config.yaml
n_layer: 12
d_model: 256
n_head: 3
n_kv_head: 3
head_dim: 64
d_mlp: 704
vocab_size: 8192
activation: "geglu"
norm: "rmsnorm"
norm_place: "peri"
norm_eps: 1e-06
positions: "rope"
rope_base: 41400.0
rope_fraction: 1.0
qk_norm: false
attn_scale: 0.125
bias: "none"
tie_embeddings: false
parallel_block: false
extras: ["capped logits"]
init: "normal"
init_std_qkv: 0.0303
init_std_o: 0.00713
init_std_up: 0.0303
init_std_down: 0.00372
optimizer: "muon_variant"
lr: 0.00712
lr_mult_o: 4.0
lr_mult_down: 1.5
beta1: 0.93
lr_head: 0.0049
grad_clip: 1.0
warmup_steps: 200
schedule: "wsd"
decay_fraction: 0.896
decay_shape: "linear"
final_lr_fraction: 0.0
batch_tokens: 32768
seq_len: 512
doc_mask: true
train_tokens: 213600000
steps: 6519
dataset: "wikipedia_en"
Each number is 128 + 32 x the weight over its row's rms, rounded and kept within 0 to 255. Layers, rows and columns count from 0. Numbers have three digits each. The size before them is the row's rms in percent of the matrix's.

# layer 8 attention output, 256x192, rms 0.364, rows 0-67, columns 96-191
095:128118168088140081110131065165156114142124171067120152107134084139113129160149112172119109195148078124167115108114138079208184137128130123179147127078110154114125152147149118100180116112129135169129143188128128090093078191087049159110125110082144028063090132143115104113134087102106106103
088:112152136159127132214131149085053130120134129086203114107166142123135125153114107176169108092119110143155093113152132111126076130084134129147148141093129106101159122132152078151079110088067131131104107124115149155153089155103091132060125082182117118116165127180079073149089172110138097123
124:168148129110099154129203175091151137091132181132175116083111188143148097134156151198163166118084100117104214120086149155117101128163145134083084151130120122151198127193218148119068078146132112142128140177111135178099138123127159125111162103174147169165075133076112141126137146070158138130
098:122117134143117150120089116148116079097127163138131169065143127131118139089114165147166128103119132145141198111148140125071110160214138104090165077145100050124144094121125077135106113094138164139116170112165138164142151095164166088136110102132148198152114078108114150178111181149099113116
096:139107112133094144143160091147110148142118121162139157118128134110112158109110134109107101080081176131120113179171141163137143076081116135104120147117149142144083175084099088158115192133126153149081122095161152108144087105111116136096122153089158121118091134136155109107078139076122133150
089:152104164125125120136080128032064108109166120139128120192108142131097126045139121158106180128101127075118157164138140136095140094121142190153096135143149075142102122121117170108137136147095096144094154073079137161137221153103137115181166135065090147093097097088111141176113125173148116108
098:115111157159082132120106146095144092080141188146076069157137137174120127177139131111190142147115141149121161137115072060126134095131143168041167104083154109121140072157122145167119043132144131157148134107076154136173125120121131135135172201176117107080107083167135073141173109109116117123
094:145125109144116140137097099150145148056120149100148159177089156099126133160118192141156094112157103086087118059159110134194181216099133109104090156109173118126120151159142106138086107162137141205074087131080142206135170113158148148169138204174151094130118107170080082083130170152129139087
104:149020116152122126108079159140086088144132109101111161114134091125107126175080119223135153219114050122150120110108124127148139133120140082176071121124108176095113084106165162122157077122157173144084108109088052075139152067125159114086178102119181110153165151084107163154116194147096116123
091:046111197028153116136156136093133097129131102156090130134140150108142181122162137155108130115100097082138135053111115103139175150158121093119146124109117085065138169132124177155154062142115155114121212123135129145086153088137177150135122177100144150116146195151135141132153156168100127123
093:130152125095171095158145143125168138109139189147161142126131127129091088135112097172163173120187099100123138119153107166183167204157133053146125096136164111144174104176124089123151126124104102127106105142078110167176157125136118091093091139132131146119145131169162122121130112138197067102
097:077143114115132091062182153125112096118094150095140133120123174130095077102121077153081089087109109109194140121145143135142096127186142145118099127192108156083115171119124144085107116129166118124105150120096153165128192160164103122098136159157129066108079043177096201110136132139079144061
103:109092109078159137101139145108234090191068128182121127112121130178111125139135216163162120104095079123073091129099129067136163100100204141110086186196111144140187185111084203107123115166103110153103145135134108078129173130146154111144169103140195112175147136129140155156130109113103151091
102:078119216135134137099123135073143152127171132156102169112141148181106061146139073153131117133089141085163087114122140180123110043102151136124140164187151107124108117093186114167125128136106117106072121077155094157072086157125203077163155122195110138132153142078143111112183158179056112113
093:130167131073138111106135130138121122122128170117141098135104169092123165110130094105098101168126161112099125164121125113119236177151101094131108115092114061145160180148161109123127170174112150125196120160173162139109128100161132164109095108155097106083135147096144157097117141047147107143
102:115156101065169091136100121144157167176088126167141118126140184140110135134169119095108195108150125118190079141058169153111164177163136167129091085138159095150104134048179115109120114081105138105087106158165120120114113106192108082183103140123099165142142075166145131187140061125079166136
102:092124103126101097132115127162069132140127124192130114168146127165087183062147181086136154119096139122199092102160090174092102072109097103160083151104150152156207131087136156125103097166109192132099119173172187092218123082109116158107155109109106137165084129165102126158117116159061152157
105:147091144131113122087165138122142080079091158123103156149194110128147104093075106118147137157130058138147152107121103080112082102109113129143154044120138173128081176189160141178125034106131147094125133142139124185137114150071118105110131097147098080081138155117115120212139152059164120113
084:177161128156168122106164127202148163086115111132101055112118168131124116134153139106161120177145103125129081176167137195157160145160091103132114101168159184137112150113145100086162159132147100148155118092152114143119136159128050159121173134176172143169100143159133108145173105147165125135
102:143130131160143136128123088107129135139160096114080127137172168151136177106103109148157124116093157116109117104094124101076164079078161062089154088063165114117113033170105123137115107122121109131118088086145186092078106153098110150122114132101095132107149126124157177151162129165112103143
104:140076124135127157057156114137092131101146117139151152086069166088111102142105150101121152110169145153139145169098134142079144144123200122144107138098135078171154124141176158144177110130116115107131122156153111114135128155131135147125157104137146111139138179104197161096140153008164180114
096:173166093140146128149072052069127098101125138103138136116121119141143061099121121119131102189110126116163183126175116136078118102118107148094141116196154131125058080124139197151150126143115122085090140067111178113062140143125142120199130066109126117161200159113072099129116156131083100139
094:143100101141093134150128140081127163153122136147139150139136152130129117167111152106179157073142229120126168078074102098125147117159054116162122051146131104116209094145125112090162132157116139101103202136090099113130121057163122058065108099204144151173108143086128137105115147098162093145
100:138144147189131143117108126193162113124146132124168160105168071125092120145140095133152109069158051153134119133192102091087126142092012116172137112143084112153089058155151106145157089088123131112154122127168130153123091145189158168106103099124082141144096160114143167127123134153130069134
087:194107095108145134120129103100127178081154155127083166136122102120127112194157135090151145118108096107098120127193115127102089133174129183089091112116054139104106102088132167139122112109217140101093074139125123098153168129110071125111166097167081120110137116113128137162104092097155120167
098:155167137121152129110145074071118142131150144107141118102158098131116132140142174120168181129154129100037168099151101156148163144103126117178111128152138084135110161155095035154116136139100147118148098141140098157093083157140086095108211152173124107158137090136154129101123117147087033149
100:092137169135102154160110190112076108138129119121140199095126121100120155181171139146104137120122134120119078135086114139129164135161090090058154108161106153101165138140142136152129128193054106106207158153157131136143170083134121151165145114148175163108113138132138092078120128110095089102
100:159067094116168107151148088199097109120107147078111132158048094065114080105143120140121146135102149105165164149097096153130092125171080135122083116125085114096108174070164121157119144151187189133148137112073120125150148103074138158137123162091096124128117112135107254107116139119173127148
097:157124135141118131118081071126133085170088094158135173173147097109165160089109161139148119164118135174151127131178115139129163133073119123170158044158124091182124081030106120140172183139090078145094083099153166144094125126042174070071088215112143119166062121113133124089127119155129110099
103:106139110139103157134151112073158182144142089063130115116123102143144074131120145185147159118100081061068141079153115117130137150114130120131139141109194080120067157150159093172108147119149122121074177204086122057151153124153151114147186160195174099103119082114063066060092101187144122120
090:092085133115179136130082090093175117090123170096159144071154141150164129089153160107120150145091130117120138101112090156100129159165147099146101085133124160102133110169137126157070164111156083110140150141119077066128132095108187098079079128171183133132181124107089091106158165176119155155
103:080183159156149130124076163136131192088124158127130152142155128089091123128171173145106093091123137156096158131152132148151068158063230190082072126128155132132093156137140112090078170163131108156138132131146113106102129098122128116112088116129147121153147102121169077189154097128065158079
116:154134074107138194152074148112186139068167102112164179105164107168123121150134103127066134115154112079163107125142169159064131098145175098147078090125068154154089121116169142124156135159118107151136120138070167108134098102137093094121142131161153106169086110093146137097144108127149212136
089:142134161116163128164117163175163131147178094163117133115115150116087072091089117145184088184120130159170088092092128142139132110079113163120123092117085158165105116090107124157139104136094119060057149129110120107153117158110159086110130145152155087049156110196098049128121123153175123170
099:150153099146143198091120145182117124161158125125113114119157087078174127155101109100118128104098142118114134141143090161150164164107096091111149137097131172121167066109116129131135125137157135158169141106110134065118086104077136137165122141204108106162127074073143097092139180107080142122
119:123130097078125076129090134089147134115160109121157151076129103105132120150137087111098105118111130116147117126124123128116085079098074098164103141140107111099146109076094116146039189150138090168122140104162178131063170050171127140093144163079105170161192195141130137138103106107121131128
105:142114124103109103145097128062189119093140111153133112083157171114127101105083178090172147096104116119123207141150152091122114153097100113141103124075124141109140166111120137148132123115118089128081112114122148185086137101106181241162127169146128142173150154140118168076127139104129139146
101:137096117127108120065062098141146154135163137065108120101157141082092116064109136116160112129074123194182119155122122177133145203112094148155083124072127099124062112082188129110102096123154165151152157113096117197131163190113194116127154138199168113126151091146138163120134148090091129082
093:171170111165188157184105165166145087129132130104068122162129150152122156118129095123068096091149131125079138148124140138134087149137104154121111090116116116079152144182170105081078106158113105142144104074066216112092141081159165123079138175096128088144123110131111131119158160168127101180
096:083151107154136155169158121121114128125117150127115120103146134158120116157102123093163151139176120114114088136146133139104137084172140139170117084113137086154117126072155141105140127148174184153157130099135078093147105076169139139135157126102137115165122161100135198121081146094082141112
089:140118135096174150142115110139124075158161135143144091161140113154141166159168113157126105110121074120142118139101137125141171162133154127126162114159069127053108079117139132118182104127117123102119105102090106147060168200115192157099106155140150160153052136185135130126100126182122103160
092:092134115082088176191159130129072161122077160126159074097084154092149129141092094126142176119097118120142100079117183064094045060134095101113139158115112112114127159090078128126121206091077165104152120158160102101184037097144170094113112100085116148178133134156181169152161106211098091112
089:114142128135119181115161138152074155132152129091185164148156157146138138135120133147120149120112144089148176140159093108140231089150142181149114115119175093117152139135148098106120151092073152088129110124080130107083118132110096065152140094073097129109112175193129125116131146045128087116
110:132109149176126167069124132096136151162102114163110174150166139044141131098164144175109089181093183135087135133130126119133207103096113129143115101132116091096149130161135109140131121160065086131129144119113118064133203132117201081136136086132124153112147128139114120101129052112047190144
102:071089061110134172106137183132176198126088120110102152145090109166166142132152087104182155138139143156147192110167087107148138133192110110137082074103148138172216126112145091110104147069111122120196183128123106137149125117179129109105152134147149064102083137119148105103142123122137160145
107:110136154095088112126166164116123153119102150099136124138144206131104137145124094100091138047124145107082157140070158097096116102159161137158112113128129084121143201156161142120106188143148157099129126111189144136158091160145127162111127183187161100127157142180140083126144092069148116087
108:114197144139154162032165116096150133145093118058106170096163105108081171140109117146155069162130100110096174159136077124116109138085150102172147130159083141111081119188142022149063057130167114088162143109104075125139110172122199128100152171151136066098171138112128085185140143091112126084
095:138147122125117145100161141102162123139037136156118105178122103128073156051126142125155170153178103167137103124117152201074163148168113114169150077122091155128117159147105137092161090185151153108079159156168074161130222123158108116154100137144133111129172121143178118167122131139184098124
101:128074108149101133105153122151154208107110147082100102123101148134111091141184094170197108063113128114111150179125134179099146123100096139174116121087176140110170190101195081118184094144138066186158164134117020169114120106130086156132164092182164132171090106077111151159065128133088119086
098:118079148156134075203122129151144068113121102119131097102121139115146133116203109124083139063101146167145144151168147130116095137112118187163171092159149154136173136079131163097117159104121095127112116091165184140127073068119102133085217116114117134158192062157073149082149146151117108179
095:165109095145086139115092140110141177180194157145099098162115137128110069156139175149114117065123136129127158108136121136185076141078189105124108120140131138112128149095096152082125120163113110189097122087084150104131148161154101156104156110153144126185140105098094042098111079101167175090
091:178059175145103112153184124137192154127080163138140119116107099148126109185109030132142123135140118160106130107145124101105100114124255108148097164099080103096119168114164121158164114168151121113109140136127129184154111206157132087136133068125097107166114181152078152146124090152129093127
097:099089183122136089061090104135087116145166183117146128091111112137083124138133140110106101215086160148178125122122081189176117168110082132132076114120106081173166166144168088144161152103117101128108071084150127157157154118163188106127154095115115158104097146163134147180119182080160169098
105:123147138156157115133121153106136178086140115147134107102101162172146107162138114133095122167090094105128102124138126105124126112198125118123148153129119132168130134135223158039136080121113119116093140093173108094128110166143102203077185126155115206139107178170134075169120076169162171174
121:083117102165178139153164079121089120114186144124105130129164093138148108136177059117135088100119159109118064108146128178158137119095106086159137127086122108163106109073078120152119109149231164139128170074102186129110122168108085084175138155111044099144138138158144118119105178146125121121
101:219152118143133127068116182106135104139156150163132116137122151139113116148186097099142134142106130124118079133175090101194128116176118096084088126093112227190110099119113141107184131160091159152182153086109124175158178142141174198138116092137111099113101131143121080175092114115130049112
100:135135151087123207077067179113149046155170160102155169149128187133155161150103172138076110132102114111197126078140148152095131187198126085128097178129103141101145094134155123094147121101098124126125155089103165149124123141105170182090134159110166114088116157078113109133104130042155105113
095:088098098146165125140093162065154115133082110106131166119148153099118179134170120114042182176168089099090103137079185055116090128119122144109214135118116141115178105098101118030056169150165088123130120165101128151117099091149103120141126149056127119091146084128119152098081131091146173144
092:116148111100122137112076191189128142120171100091150112086062138113138135094149110173142137139158097112110118119090140143146166147147112164187123152135119163139193139147120129137093184195102109164134120137066085126119118125102138118143154158159123057101130123200143133131178122117111090129
093:166148149123154120122119123070192111163135100158140213134148087089098138137097172091111132079160136116162131100171145090135124172063156101031160150131128176123153107110110178138114145140081137099092162148111166068099154171167103128158077084081178127123088157143098130150128040145113097115
096:138139143132153122169148114155163131075130118171244078152177128140143161123103120124133129155056085102170111141119163177144087116129138118127155111115158120138114128116143132172144092120205126061144158123191177159076060141093137107194154093119140151184160156187173109148137148154164135115
102:109156142101130079125120102078138122078144092121135057169156124132124137097162119063127098145111065081078121069151126138102078108169072107130121111143140175063103156156132109105174156061146161120163091089126130117074161155111145116082126188080142119165108087180068144170118121163120101231
090:104134120131136132118100117121105141106050157148121098118120095060133133175147137150186158100150104155143187129138135158126115138129105126081086183233144178183112137072091160132096121149169092156102167122133132136127127158126090096210100106191167087181135121100121138107141144092139132104
096:151085148143111062141095211104108083190117174151146170081209152085085089147076108131131103176116158148129136101126119134143094156106119038082082139139156166093135125152124140200140111084097144131105115089116130164103179166109123113156120091140154147173177143087168183098098118120130139109
095:125121076142160133120135124151122104078135074116135113105131096102140113170060123056044114129094128095103093152152122144087185104085150141098159167085129136098153114075180126179125130138142150113152095168107128145111124090134181053117173138126103120094051063147146092112117150147145138131
094:160161142130155123141080156140134128180167123096107153108103088091118100121156152148176081142130085097111134185139112117144148182134092131035108139132163137120092158091138064103173134099072095161111120125130105097136131086123102113144103186114089143153168107100130092188135116112152117135
093:126105151121096109129148123125111124093132174157132124152138186092110127081109134133086179107031145114194114066145150142087122111113099096138147153077120129163136169106136171131151102104126152142157097123119103116094092166137142114097111069115151165154144169083122097129134152099118116113
097:141160084146161073139089163146133124135117170161122108143191143123151159132095092056145107149139134120160130084104118142110087155130116098064106118072128126083151148135173129151082167129177116075119161074146168143093127115145140118164121107174094131159199114114096132156086123086095185147